config = dict(
    vocab_size=1024,
    norm_place='out',
    positions='rope',
    qk_norm=True,
    bias='none',
    optimizer='soap_variant',
    beta2=0.95,
    final_lr_fraction=0.0,
    batch_tokens=65536,
    seq_len=512,
    train_tokens=173100000,
)
Each number is 128 + 32 x the weight over its row's rms, rounded and kept within 0 to 255. Layers, rows and columns count from 0. Numbers have three digits each. The size before them is the row's rms in percent of the matrix's.

# down: layer 4 MLP down (transposed), 640x160, rms 0.101, rows 188-242, columns 80-159
# gate: layer 4 MLP gate, 640x160, rms 0.111, rows 189-242, columns 80-159
# up: layer 4 MLP up, 640x160, rms 0.111, rows 189-242, columns 80-159
down188 100:090079127153069203111147144134123107121120090153165069133169181114123060112127108047112157095085122089170091185143131125086082080140091138161117135153081143064133135131128131063143105135087133071154100182179120167135122134129129150146122195
gate189 099:126155107163099099107127110171133159169161101112143132123109183132107147140149103104120067139186134105140132123112064130186131058142116093125078180196171132107176109151072122135109106088115126128095136142065126168086134082155096132146180117
up189 099:126139165095058162109131134144109125054147109142146138140098081114123160126133106113117081135174141104105146113161188052075117156115103072108081115195046127105145143184122118073104159125125077108140118144069110110095167075143159106137133139
down189 101:127107146106085177148186171106156183098158119101128148157091158105162062155093153092102162131085149155117091143114140101133182156128105157110139156052109083126099115154177144140128079172157187141096111174142170126157171134161165099147062193
gate190 095:138120116186127079121099064103117133142133169099142169125103030177111127135164146079156130155111147167174092112112164106130194138167133161159096145127108121090127172169169213131158128149129115154166125141085109167077141067172171142102114169
up190 096:146130146154125160152110113145119177160132093109120178122132158113197144162152181119059112114126115207110113191137142115120154077184146148142095187035119122100148160137135119135086126111131125123079174111162121185173188135140214075107182096
down190 094:140093149133103177134221147179153151144156135216068153173092135106146111105095138128166165077226159107126133149116129168128092172149145165110062152127153150180124137106064072155150088087152136191153118122130094088077098210108110126124121177
gate191 092:106125122132105194142149114098122210131137109167156133158111128171163161105104092129180128128134106151126158129139156101170139091160145133123146157138147129069176150136154106077127189165166128126108154145137155118185100173165096082135156039
up191 092:147159120057126063181106165119185122138164138143088121129100145177130098070134145094119150148179163066121125125162149110150110151108097123159128163200157121156078166096133183107145094099147074181096134137143192123130138105109140165132130138
down191 096:082145166202131140108122074089094152087083142112153128151073087080173100141110173140148152069113155136077131132128095183067170101156096123072126089063124130122136102133148075147105111180154123089167136119119124152162111126129108135115168156
gate192 100:181080117147107114143120111174148168177098117135103113134099122124124096164172104051131096164083089144121177175099208077122110142173142142198146152169175143206093156103049111147123094176130124136148143123201131083084099193107111145133140149
up192 102:109077111125133077135076145116223148152110109129135131140130131156159100080138090152121132181158115119144097169070140196109194154118098160154161184183127185195135123078107128102087076128134152119093116116148157113112081181090120125107119101
down192 106:120088106130180104121083110102103119127113139132147120112204102134126157192141116210129169124158168148075085084156127081124153146151151148122137159135177173131124188136154132106041159119177158117085158134156053079097133089166160134082121168
gate193 098:121071091139140111202187176146143168112118123194103110142121127048148154077148102128041127125091115114089083104163099129166195180121137112147120091183127148139103167154155131086116147174107110082133118056117095161129098138107133127162102178
up193 102:093118155114082179162142108163132083141089117104099126144131193127054080104112104125118151094188176091085157129148070099179132084138149067142140107126126141130101086109196081103120149102157105143180115131104203076129086077138047169110111129
down193 105:143113193141126148144156107107138122177116111065126146114118174120140155156122133129178158106115128130188179159135115241102094130097109114114125117094115133115119133159129116158143123131176148133150068146118133141102059074161112134070114186
gate194 100:120132085095131073157114141168158176165149158183110207129081165138135119130124128154078102129163147121088122151114120126162147142121109106137138160104174155154080192116128118091110096127076119157109111096115092130159095076090121114121079131
up194 100:167066137098135134161151055125117124134126075158127084100144167078147129157165144073187186103161164107105115126141090078097092125180136123128123086080145126145096226084116147159177086067171060116097102139151138123110131177174139116150131116
down194 106:120122078127116172102140153123160151126145052071133108168121136171113178135102120166170118097207164115155117087097171069117177114129173133155095180144101086101116097174212142180141111108149106129111139075084157114145130164160121084133123111
gate195 098:151110138118080085139084121174171114188194125130163142193116084148130153172135120142157127112135137096104168160103128051077114148094128098097158161175092135108097083109132094098126092093161075174114161126076100142105123144109145106137162185
up195 097:158085070103120097138085132134120145193159138133089200168151104168099183132127083125162153137150114129156132109080085070096101135137200143012099104135102137167110151124162148125150132145118115149129172157169131123094138109134179172191146119
down195 100:106097118199058143091188096070066127083121131141118165152072099062133095156159151137132125146157178135128118143135134165142105115130177146124114122121101119123164092141104137146111106093122195088108087112093111108153096095139099146121111129
gate196 099:124186097167146120089139117206195171155101126152136159093163115103145197115053129156176091148176161156105095109065115155105147134136119147195096094129100160141095119125066144186152126105119127131191082072121160160185122150134096110133080122
up196 097:161120126097174143126148163182109078119113139109110141117138174140114108189122192132115077152138146115103139128151140095113117087103123119091128185169047112140067109224131230068141120104119135102132112124102104106109142160123131075118113140
down196 094:126136137139105098128121130173090191086123089095129123114153099127127087115146085164127120112115080164121052165121121175123156080102102130121148057092189079153119194093143121157158169096083156093175148104141187110083104114158139123147189108
gate197 097:163098093039124128083123146113148147117153129077131178141161092173145139161141159133171089087152093132143158132104074157097188087125115173139127130135089173186122177107106123091148110141121100163109159102123107096076122115114100113171150136
up197 095:154115101127145179132123138176154168129155135152176156146176084162078125143089117065146140125108129081123103132051133155108243085157076159131165115114125138078090108130114197059093107128109108163082187101098130102131147119134179097156155102
down197 094:099109145142198172199130105133198154125125124138114103084095152100156134132114170105085069198103102113117137110197119086135116112126143168099091158093146178136105083114121118125112116154155113159115165116145094117062155103133119086069065192
gate198 093:095188150156168114109179121167091116111158086116086163117151125104150183120097139146202113197181152132163191068124147135156114122127166062113104088163145123073144059187151133123072160060148173100110151105154160143062134128157125103122133166
up198 091:122134108164135102141109131087126136081082094153143184177114130088121133079077172193123094061194147070125096165134063140149164141118142107139088126145141117105129098175134164107135138108136143182141178159132147111171120184151131093118139148
down198 090:110149052168116123101083107171117116181127099133136095087138099149092133139200098146156114096069108119159131080108172090128126126130138145136143133134091119095155130100101156107107149152153126087173133127137146123085103092099162129165089091
gate199 099:228164115135087115123126150134095152131110102113144121176105121137112219143110163106112090129130115090072128149151072148103091099155124118144141091090075139145076127106112128101225095099137127122154064086096050096161148162114106159152124146
up199 104:150196136116082111068088113145097133155086056140097104152107140133085098130084148077111120078146128148120156102181152171174198133173147178211149132119124170132037161109160114077109115147186149136117094125134068136124137134123101139093126185
down199 100:119111103124106135120104169105161068119176098144150127142107080124101191133193115134108109060082098171124095193116155132102169163146116170117126106030094149115137143132184068138130113038111135156132098091112067148137132178162089094102159131
gate200 098:151131075170130085092149115146136127165150160130124142139100162153147145158104110182140126172121100105117183100081106070103122100098169120117195138122123056181130194129173126167149129143115143126106149105180145123141099082156114141213131120
up200 101:135123120167148159144123170113097150169096197152073154155097140120120149089137073180151139129166134158172119086110136127100081039070122095105137047106149143165119126142113184135140123127106086124115089143164144120162155139113107050159127111
down200 100:092160151145136140142131107165099127109131116135152132072111132134106132126107160134092085141098124150124120113184107145021101182192132109136148072113096146135143166094104127122146168157094095112144153170080168208104083127111123168084064118
gate201 105:122119114197110106159050071153134202120064160194108112131133078173131139112145083140086091111145156090126157129103144141173150110133109087121104058171176115134143167157133136105135098119166088053117090056136149100116150137147187101136126140
up201 100:097116163103145163116103180161106129140089163069116098121147149140151125179117116127118170115070127128120076141091113123150159176148106138194156150150048129147100191182123107099160174128170120092109130133158096146106145155090123118090128057
down201 102:109175125177130137109152112124128155196128093140179115196093103085173101130149134167076098088153136096135168118144095088135183143194106115102102169133151132158140164110135079169132117097142184125164098133207111176155118090111114133095135149
gate202 103:128195138147168125118180119145139168102091135146133129126127143132126173133120128147132116121119110147135147151079100134098094157054096071133116145146157127110209104134141132140008149128187166158109108133134127109170090128140136105130141112
up202 096:154091111128114115161132098162058128101104169115147232175164150114139071120064098099039153097118056105129090130152087132169086187140097110125100084140140155132124064144151189047110139113123154166118106113153165146149170157134152136152142115
down202 098:128160141162139130171103136159114133217182152124157128097137132076150150164070131129155057113155114124156187167149081102144117146176103084092155139164164118189169154142120092127147153081089096119113141086104128089141116123118125103185113125
gate203 098:178133106104164113092174191118155076142162074136137118155105162127183157160120131186103107152146131168086144153145106113114151125174135109152191112138124091131148092140103178117111132100111110132087131131139104061074137146141150109125113153
up203 104:103142156038167178124127133110120107099126092138179123103129132156132149118113091137143106150163130136137150131100119087142110179165117104193146155168126080155087164130114170155141157103102135148134042119053113108107056137131137127132170130
down203 099:144068129210136155106120158115061158176175140135134111164175082113128101146160157202142110165119165149178116174192063140121107141093138104133165121107070115073172105116113153124128132092143117089137164198117107142127104149097189122119089158
gate204 098:096150138123105111133156091122087144123130186144090063123126131098136170150078113181117227134149124176160093062111065108137238129173087165116170112141184097117168155164103125143064113091168082189193135110097133115157150089137097191115132125
up204 100:080159113088072104122144123086108103141104070092134078132197098124118119136122148180091163108124092143147104153088118037121141160090135153142090143145101115154142120111141096125123073125124118087132154187165129110128141056092092206155146096
down204 099:165127188157153131122166154106131130163140076173103117054112097110073097057140105158071146138085145086081098121182158081114108135122095085115149132136177144137131155108086113155121194150158131117086125149121097103075127114149095173149175155
gate205 094:188116086138158132147089165103140108110097135198156154102102069167119068176208117153117107112186149101111146150109158135159080108145073123093116153140034157111113119146113120161150138126111147155169178059165157093110129148160096165118194131
up205 096:136138073123119110130179105107136107151126202124153091159168163175144057137124107128164103127161255110166158166148119098153129048141081109081098142150109180097194117141101097117133099147078137070116148153120098133125164078115114115055148176
down205 100:133113081115060118138109144139072102156104129162148159049167136061090119135128131143134179125086138145116142114101087093157133174077121120141159120129074092192136109139128141036060136104156136114166165151178129090152123125135200124231178111
gate206 103:121125147124081075156112108116155150105156151124072146102114070168175194154086120089114055124147178120121162160130148114109125099109143091151109118145135156178147103150171165114183120149209105094119205143116157121106119148091120090086160149
up206 096:185134164159149100149119190129099149099125116148133156076092048095099087183100105151139136144201096150133167194159158155122221064115157090098149083168148098111137159136107178062140163111124118092121157085148121114135135152165113107072083143
down206 098:178085096135121131151117123156127078137090200114114133065104146089172137136142126125138144116172180082154148192115100119101124149124163144086080085129141182090112102156101116136100078206170131106075127139131127145146045155100132095130160183
gate207 106:192118135105118138167129134087148074113079103105111128048108118114144126120133127172060133137115059124147214129147142120160110090130163140162099109159131139159092119137102187147126132105187078105150116147124097059126122120129133168106161102
up207 101:162183119179163123132105117134129154099135104085161087074153182200186130138122100141136124158135126118113149143165121116191125113156090109160106173112123155080132145126111135081162114140138164130097099143132154155121151107126184116196188149
down207 100:085147184088093080137141085146133148097138127119169137148112144156112125064150090131107105156118142102140100147124118102123073119191118088111125155101141127142090165117150137113065111093107108156163116063149096114133162136088099171096171106
gate208 102:150113136124161116111127086151165121155065183141109093115090105152116085190091160109120104104141030120154081130081167056135090132203153150123138141118122178132173092115178125077126084084121150130121112169097133132168151078170154108182062168
up208 107:121145120073120123064117125158138097140218060127204129147114136102082058132156208117141123153117129138140077124113165149100112117131186147104150114063079120092095140210124134122130091073120111173126136136111133138176161162137109140130109135
down208 105:145146085130125124154136109134167150136119154099099119049098072109123098130087175104145093128167168176106108110145099087128070089188184066141147158129165119132160099173097160165124124212214155112129095115142145157147111136081128115153115157
gate209 099:127138122127189100123151175149193080126182159109119142132161166097132062141159100158131115174172111143157100096154154102097082107080135047084119153138119124135141160104140146087160111114202091139128133157135090172091130096103091143112166164
up209 098:099157136160094056118078127124096116123111162099192187140138136161142160146065112126155103123120088115060090150156111110103103134143113205073084105085132182088124124134095108119053102143121147182077144143146163090069103143115131142143172110
down209 098:101181139125154119162123128143133043152119154105136161127137162130157116125113131097085222146097162122134147117129152139059116090084194125091145128140203100144131164152122158136158172200155129119098087143113114116174137200139135082106104125
gate210 100:152146049183132100155099126198102135180151121177129197148149148140125127142122104128118161137145093163186158137122171140137140109173142149196159139099143123172124091102081104131159150170162100143173144097154072120140139164125149137132136120
up210 102:140089111116160065099145126041126129106170126104104119175187178119243138107135101086165138118150189051078101075128098116118141125150130074093149121125124100105159146149164116096116089139162115170110139123100109134138164112138182138078099174
down210 096:176140151094097166163134115175111098120173104155141185164085099157121167178137100142091132141132177183154137130142154153143178121149149125115125153126133194167116076099107084138113142065115148078142126122135096148118140128094108155109148098
gate211 096:099120140128085129108138082124110137095100149137146153126118103093203155163164142141163102128148108094088123075101110162131062183137065131105165135104037109124227050119147113101141124087130148124126099083090088146116151124065168126100136130
up211 094:122110137088139109068048166123152162052113151168131147132065101103142128146136185129142108153100106124160098084142155123095140124100089104117158191107186113099153106115117156138108100117109156101046126132154118160149098097113116116133110075
down211 100:140129134131100155099109162116099136055040187154083120116161170143119150108143104098150091114116107144128127141082114124163154208129120153147108128139102178166098164065133083082113142169131089171115157077111101117158140147134151112161114139
gate212 098:116117048185119087076082110131130097137171059132113104162140170130114163127172154147064155125092102083186128173120157163120115086133116123158125134127172172137127099147091125135163133159134084129157123074124075098155143102136078119124103127
up212 106:144120095199107137125111149148118107163165083103142081138083117164116073128133071118153167152172136128140111106128151125126140145131145115124126130147115166154134074108101115112131100108122171113148106119128139201112148047064188170122083151
down212 098:079119154109121081104105130115174110124141156172129060113119110190125110177142140139140167116176127175091150132103097166152087162170138114112152116129114116144141142100083147117106161133125130120180197138124107133150216158100096166118116084
gate213 102:093120069089069175131138113081177137184129146096116133109168106151136121158168136150150113160197105114129146140081151138141128137128079127149095156111136197138176046101171135069175147146128118060127134162146174158091105058109160164123094162
up213 099:115113154142115176110065105178079109124102163090098107142097124108091131110120143059128105113168117078177122164101155151194174142095132123104149092124168085160152108105156114185157206077085171122215145145172127121151178135105201132147154104
down213 099:127151126145152103104137130129133153156149088025111135071153106186119167105162123157151121176103145150125163080106144113059139125109131157155092170157126156046148130155132130065096052136130144119147135175155144083123111174158118108121117164
gate214 108:154090128113168116096110141107096116108105142192069137176105176115091072160161142180125114161152137131105117162129173141125131152131104135109112098105185164085102169124113130130099145119170062180147095196100149117095164171132113070174127164
up214 100:133146152162085100111161116155113146209147107099145087045127161093114137114127107100139105098117157140139193103177149158121111135171129124099108118144178055152131080096121167120131104169091110123079150152126188077145155036128116104145170117
down214 102:092151194114174162136134175114129100109153083120146111147109116170142105107151160155136108085180101139132127163107092147081169135131101131102143104080112083131060148104172151136109135100124101118147121136094102110093107125120107146146095137
gate215 097:163052135086119141098162159089083106127153110127086123104100067114113119150124129130148202048128176114131194200140102096140099130173130169092169117117137152126154109172100103149171132106099106198105104154114121152127103070129063148138128123
up215 092:127161083123102051137085156093124136136165167108169121102139164084176146077118117140072063186077134142129175145110162108067169113089178049153108119097110123104106187095131096126118097077100146047103093139145090057164091091120133068157124124
down215 093:159122188095181110104127117216093100137093194066053132134104077114149153133060137169108122096140158125137140083143122137177155198130103140102130159073179133166083111159121053154152129109148155111200203186144162117120107172143135059123156120
gate216 099:144147108129158095074132119153116211127142169181112148120136161154118154194114107154230145096113138162166134167136092108109116085081171160163170143131175149167134174122131148092138062187100128194095087089095139147107110157138093119125107129
up216 101:154117162091132129123124155140125134105174134096094086101136105138171130160022200101135099173112137078196063128160102162189132135115102117116108142133082128144155149149097157082105104169144120070173117154110129166151178157107104103125142172
down216 107:136145159110154102129199143147117174108103162138156153154105121177094140155158095143145166156180125114180104123168112085116116121105140119163155127097178181134126185168129120132116173158162175147111090127100076114105109105134135158136099091
gate217 103:082109097121086162153127084099139069127123122134157138101136108082168124156071145090168053113140137097141183136158141162149098143136093124184059117175061098114123161162143127089131092116133148076124086135130152115119127125179173157094149166
up217 103:097160099100116160120144110105165098101169163162111123089124138082135150158090119174146129161148087106147107111176130142118083076149109086127112123139143104125103094108123163108168173105173130146074141157175128162172115105080124112110072092
down217 107:093147136126149103134094152107127183021078191077170091150102229136103166152204107090149138131111158077113129121101168120090142111161150156104133129131187076153101110124119108092103135124139117115112107180158119128125196125155207126098102120
gate218 097:121182146116112167195137137093092066078158100137133171071135132144139160083139159156170172181129118127119154130207090074104112086099128070077119190130117101097150146099114142101126135073151130121143137120121119080154145154201189119086145079
up218 101:081093094078134123106127157101138074088075088102165085123174131166186103169151123124182105169159143128183162147148157191151146134131121119158172083147135095127107162142073179121120105152100039168132101166118161155181131171103112174157164096
down218 096:126136115111104153132133179179129130119139148109120161085106133140184129133125160110097128092149129166032146076152120083110124158089074150127148103088152190142131135067076080101105162107102140175083111164135116176104099104153104153117078085
gate219 096:169157140152142117150155108135085166125134184138229102110115075130115105154166121121155066096130084086165142144128225148166156088119151126209181111109121150149155201141116145095131185120161140143105141096087100098065079161097122152206122122
up219 103:126095129139083098156064145139103108167128128121105130094143124146120132111128103119132122115127116163167158109142118207131129133113114136087135114097100175094210207164134119156071124169136130150132089077167089088141131180110132166154126102
down219 099:151124113168184119139090115129148099096149152149095103110115086105155143140189084144115140092162162132140052124118127149121134168095159112094131112092111173102147143130145097155143147127121121101090132102095126197120135153182140082112125121
gate220 099:141106118138120162138114178170184150081157112100091168138117120121074124100125092119107154124129073171180119112167091165185079144162085130135176133152147113097091098154165139140117144103139165136103120125142124166118137087162169146090094140
up220 108:140134115086200154109126130111123125091140158103093151145105126168100167090144166159105113109120103134167152145121116121169044088144123091158104136077110124111129121121146149122135111119086103126115162126140187147178154221114109163174135069
down220 090:095176108114114159078094173152146071079068105105177142176150119104123181145164101133100137102074134073166122097184126098131107109085133112136161166091160143102110135115140163102081154197109113150105149215111165154097128097118144135133181171
gate221 101:075118115133116103160127142154182112083124134037066173116211154123132138152062124161133135109154145182143097109111115150145108124148131144098114132147144094033114139185177114122123187158140165129186195114127082107128197166176155141100119124
up221 102:174080115105093064104098141090164115164165135106125128094132147161130105121123186094062127146097145150134050076168100146116150173111112161095130225128139059088116102117115145130093151126130148163120114149100059122166134124122133122153190139
down221 101:143034160122061114152135130103110079117070131153157109009126098103090115075140090158111066127112117117137116098127100131096120152143125101098141118167090186076124175153108181100114152157150121078119142169134125144081116165077181158066090174
gate222 109:123130149137121069170149157079075121144162106122121120162109067148216127173107145096134100117103139119128113039108094199101082141106065137156130152139108128114114154155133116141109167099189122115152144134177163089195151120158072136133146124
up222 108:125113109162125095100083191150142136108069131159108128110156146130090118126113163169131124076101154197104124199111097087099157147154133138113055104138138149142119124118159107200136056154045097111113151101106156084138162190173098194082121145
down222 105:153081148078070126090140183140102133115126117153085115150187137145106138142079124133105122124127163139141075084141082089089132088138147117152193053174189109192167145109097161148086112098164112073115110061178197136087146131157120188133089183
gate223 104:140152106141104126108106140189087079143165127163160158094132110125152134122157099147173085085171051113128151144118093118150121114124062142143069102111109128145142140104108145140171097105160105130003194115162171137106163160127136134123143111
up223 096:129106068137198177122169139095170136137112112129141122095074139162144088169137094161108141154164159162187094133124179127065140138102142085098093106117084119115087139133117200112149115133122094140136136115190126115130122095071127088071122160
down223 088:123110157084072112225141167132103114162152099107166138083148165120107221174160164157107205138105146162136094117083118128148155108149134147159135137185160155060123128187126144180069118079129089117100114093054154084109165134163122163166118137
gate224 099:097121157132044053099175081106186120083104155115080192141121084131156085129121134208132178083189149121114223125097134116140108063075138104070117118129134214129135113093139180121118157170166137139161164164155134074145118187173106154116102129
up224 109:081072131139135146166153158115114125115036088186170141151163123128133119175165111136097192123128108129078123101115171129136142099169093165121114119143079125051096074139088142122116128117109143177133159140095088171126155174123093103119105107
down224 108:129101153148140080092095137159185120147138137102128069082113138181115094102110093161192108132149103094112137159144135194099129174128130096166126114140097184098125123102143082174163095149117116156089162139175177106097143033139136116120127136
gate225 101:158090161080122160158144115147168061056124162141106163099145111148186193100140073111123087109146097162128097131081111148135109059144103101137088172109145131209199101104145096110118130121126086161154106154158098100096081072092102088116150148
up225 104:112126225142174174119108146127119128109145151119178119112069140101149164139079111099168177085150100155103174127065085134090138110123155086093142064117134163115154060129157098116153136081150135108173115044172134082148113146089067175092153101
down225 100:071174120082036101136098202147168128192104107124198092116120124069103054162159094128144068126096098141134109137126143103110088127105110152070147179169098173173163115151085116128153126064097154124171131152094136121151154132152132129118153157
gate226 103:155226104142107162098176148096141184093154102150153118158082122132139131114156131154142168141131115169102143126099105158125092115127172136047150165110103127103099090122085125107165162112150152126136114149157160130111107128092124117126124170
up226 101:105124144172106092132139175115113168123168093156175153121179168148136129129204147120162110131156109178122170113121094154151089109104145099089106134102087111098126139194129176126107077081171131082115117127170108115137124182161144122192165152
down226 099:194064148138147140112202143164146127150147119129093157149103159150134156172107089149098142140136102071115144150144104142053159134125098171121113092144108195141061111106071129140160155149129196103104102107111135161143128080065108096100168062
gate227 100:129150133128128167158137118139132094143132167125051135117202139089078144119158153106157186123137112111111145176169127164212100161136139137154084113093115169204113127146169147148131200108136172065161161193134145142151133099166114103097093168
up227 108:120160144163104125160094049170067104107111087115139168148168104127144126130145141078140100083133066100197137130192159182199091119127080107098153158148145118128106157125099119115141148091113168131117169115081158133138105165074134077194170095
down227 102:175187111099138119110134095129150145159141116152126079068146134122083162161149099168138115181135181087125096148083111108175089135141110159086052125152213056165102158138100168101122109174130124143155178105133101113102080122131134134151147087
gate228 097:145119148110144218124147215075131237120106116117102075138120102138162190129122089088119132102147142127193107172138129117092108115127148194145110152121105138152104077143104147077152151105095139145099143119078084166137163150173151047117133153
up228 091:159108118119116097027092107168110121146140142094085133103198147161188075101128164141088180155079131181095167127092155165156128062105163149114136131143165097145090156129165138133123164100105084163176160116153119099091099132154113180149156145
down228 093:181153107106156200162156160077147071146112141136152113156148127131146121171127117115123155137134106163110162104147141106106140210161117124089157132107117152125124075118137143086123090137104104117107097238124089131091133084066128127055077109
gate229 102:101115111101141078116100090154171147133125142149105069130094152124145099090132125144192060157108126128174104169066136126124128133133140144136166070184137160106136147153093038114116169099113108118122089131110169137100076211052102154166121120
up229 108:129104120141112093158144165140134124118078137145096132155154142131098156100113196087108134128108094118141155150157093087142078082118120098168120158101115127154150112178121111078135111078179105187103125099159124152112192094123167118126125097
down229 098:094066088140159053118122035077094099151127132165152087142147092106160130073127121149152182143145139150138142112129088060170091119156091151159052119102151120181136133104135051070129153127118138179094122095146088095117114137112096179140104136
gate230 097:131166139117127173098136142133156153087125170103139089113148085132168140094129145147108143118190088152127103168184110130074174099109093161102129156181097188119071095150135141098158102111172083142197061107190146131115147104163089172142116092
up230 096:120096185174141154185194181108161119129112133160098109137153128134156129102118138103063146103087140129132130169155150112171103143124116184125089156195156150105152087131150113160135098141141171179171068175149098127120115144185119094116101148
down230 098:169117125105123160141175081107130109122178109159122110187101117155116151154114129110148129122165109162170145124160134115122127137128116136122140158087165087170094190077158154100145154084058094096094166165077135130119199115135171093111120126
gate231 103:155142111133113076130169162125093118120113075148130117203117130133082166115137177141161196145111180136125117118137162108130164132101158134117151130090037140083114158131156165150132140103046189118151112153106152126150049123122060146185178100
up231 097:116124167144117102109144103172065101177185165105120185114091124176099115179099134137122186135086108193183167102104088120152128127154132086091142152133172095153104135121099122120104126137154130150088112099091146136150143118076143166074175107
down231 096:094111144090128122130098115133164154191079101072167142136133088172167124107198140105152145181123102093175095144151160138083128116149164132108137113112129144078102108123134159133098092113131174132136095143161114181123082182182077204158083048
gate232 104:099148123212106127090162161111171158142152141120179163142133111148160102130058163108110108135107158152172150128185096146127108119155136122203089182109188195137149130137097130155102147133098151145098121162108143085146122204067123161116145147
up232 098:168117125236137063106131105108206131211136093158158134088108060091134113119096139190149176144170164138129122078157110138163130107156139178153115152105143131125151096096135128130096191127112124146085135127111129082110128085119078139104126127
down232 099:096122159159159125084141182105098121123142166073150137107103151180140133094139176151159130142131131147142117154150098131161106175070095117155155138138123151191181167114120102108153115151135132174171162127149180117109089187103126120125146170
gate233 097:118197167142108126155123145122080112181139140110105112142117103112068078132194120121132107109104122182130191099195119134152133075100101106124076203173198085122159141110121122163134177106111092091049148167128116119098173122191168125059120122
up233 099:069095092072135181205093074085155099153143131080096146140110167056095179081132142134156156189099078136121165101116075118139169154087112115147153134113167144150165137171111115186166105152119128093128139094144128153111084076118130154137102100
down233 098:122114147142143043146103125152174126134109090131145169118083134117120127178091092122101127113080141136169087154106151110106152099120113147106067184109088170156119151063154130121092146086135121146204140130100101082101123177042111154161185116
gate234 099:189125111115162131152185086106111090161127151127108075093178085085119169153075139161094170173167120152162158065184066177135091131163085083120162180108113127146158123120121113119136199174142104117136133111180156136116124116133142181117121159
up234 099:092152141136175098157139085110078122115170114186139145188106112143127188121133104145156061098165178178103128140150184128126156086130089180085162081123059156112074156157169175142140090143090140138107120141138108081134133087114113082141232171
down234 101:188154152154180098098152091116123133119173173081132032140142137118183160057122069100120147135116148128082170131140125141134148100124064091123130141109133085110113150129160149169150178133146164081150140149140156091104120199085143141070111128
gate235 097:116065052100112130117136142147120115125152095093143159169171149105177172146140080142135141098044082113111107140109073188138113094117084157130114116144192060127061164134113114137088110133133102162138133112172084152093167184129161165155153134
up235 097:141119119141065092154143134114096130153111112106090157156130128075069120144133131136152111207170100133157123122149142146164077165137185130110135084147169124129126163098108126134090121090091103173082104138112148105167129201118167165152160080
down235 093:135042160120131135090083161099126105169114080085138129143142123063115158151129123120093074140097171112163128127115156144149185148140104079075080176129164124101126153152098091132122128207144111083172170141079092097057086107144153143094130119
gate236 099:145123131212101126140128102157083095127172149155145111125119161186127106093094111166122133157137151110125085182127091141065131120132127073113121092139100153103156106190184123115092155119110154088124107112106172072081133093164116122098157157
up236 093:124095136096085089141164076120111116151125162150095148116105155093141114144135124133124103090090143082076213140171161157149131084096109102182094159111152149126135084146171129086146101119059098130085093106147165116082150112095148107192084129
down236 102:130103173133148160108107145113135107127164122056160118182149109148178180162163107136129119082120135092165059150149126152148181141095086138063174081154110107113111108114138126176103193130163175131119131115173113164124115155154124115140192110
gate237 103:098127141110152144129119137074126177130116080125068094111181108074140108110147127101131132136131128129071136176122116148098175161138122056126108166101102193091168089138124168085102131190149125118150171111144115095156121155101172114111151159
up237 100:042110126130129052088047174149103137094106142090178155174153121118116146116186090102084162113202135139046115068167080159127064094095139098106157120139181115146131148112110135169149123105183134147180126110153094126113136126153130161162118140
down237 097:120081131087138168100116099103137097082205081086150098146107129161091094174132127130071119144113104112108163196188140125132103151100172099102105095131128092125129132109151143130178082074119120158109136139115107113130171179122113125121146068
gate238 097:101048135119098076114117137214164080104165144108121099134117155100105068150175115157127062111107102158149095151114069146143146073149117163065189080131169116101173091162145130177140133072113131194148087089079161174170140052121113138134109100
up238 098:153143085153166100099131061185159147132149162150134145139108107119130103151087157115139174123086128093138136182157154146165063121060116103083101086139068125170142127127136152134101117149148143103097086121090094099154111217190116097163096139
down238 100:115122081144116141110079131143073095132137136106108148092154075092116177125151135158091194128161145144076130101134107129123085103137101107162106157159155132113100083149137153080138143187088121144126132130050143110121130070176164200121146131
gate239 101:075129088140122125142123148166102093112168110111112098147165153139148096157123190157130083186153176075039043102113120122143111170139173064086174124142146168095123143108179128090044116088101131108147129139123122112180145132117138122190213104
up239 099:099104084176109189142159075096084179096106136088162088118126160114177097148129147123158089156103194143097095088152161123176130093125054127168105153138176133124088089108098084159125167129136165094085081093161150104094102142133173095107097116
down239 103:124105149120095113140116152061147171081132133111182130151113125136177096112143099137166133166205122088121149114128114100134161036165148120110097184113108173129187124086165110088151134130159122116136143081053128138096072124106110152115140117
gate240 097:146135144104171133133075097171121125124113104120158044148151084068168145182101144130110178142099139103174164152092148087122167148065167092160148164147094148133195129146090105193120112116163070146178139107157086097103145079116114152174137150
up240 099:118210142183175087109094132112119064131098117121184114161180100138108149112096112166105098146126150066160152120129138140156132130038146124105109146125138125115132105090119099115110186080164114141108114117113102140146081107096104131157091085
down240 101:162133148138115106158129098089135137090109119106164152137135060111164115089156148129099111167155153114155126102195118108158153105112155072164143079102137105136038156110163180149150126141118170181151155074141128178198167122141136118083148125
gate241 096:110109130098096075108149097161163127114088114118176145120105149127073110111133126138200108108162126092119106084171150140193120186152180196124064118073136126150094063119091126092177083092198115084162151071142112117146103168191119138096147083
up241 099:160181176149104158079083200147112111227144113106153139174179094090159081125053107078070128130147136087126145113146117107159164104071125097120137130114142084144145123121168133100139200133116102135147103196132146093175161151110067100101128135
down241 101:136137108178165135201109096094127098113116163063106147155101157176158145159134133123122114143111120172067104110127178052101115176121068177119148111084142137100136115131116144096093098155118160130141144113118116116136131180117107176124100126
gate242 104:108141167147136120137132126154154147149119153200154143110128171106114116091144133155122164100099083126062154112121087065114120086099144040135168160152070159147144183102151130159127147122164193157110174132166142153130106155138109089105172145
up242 104:163051110143142175133116130143173125145156102108101103113135091122178102100114079124164141079069108109104156140096133146147069146109134177086109120086156139130157133072074169126066147118172154187092115110133090075124108130076147110154142130
down242 106:084204162039155134131122072138128102161149106183163129120111148153141127159127100097114153123129116104122116094186176081090122107144113151121181117177105158112135203149190132158184153114151195118107148103146146138137127151143122153145134134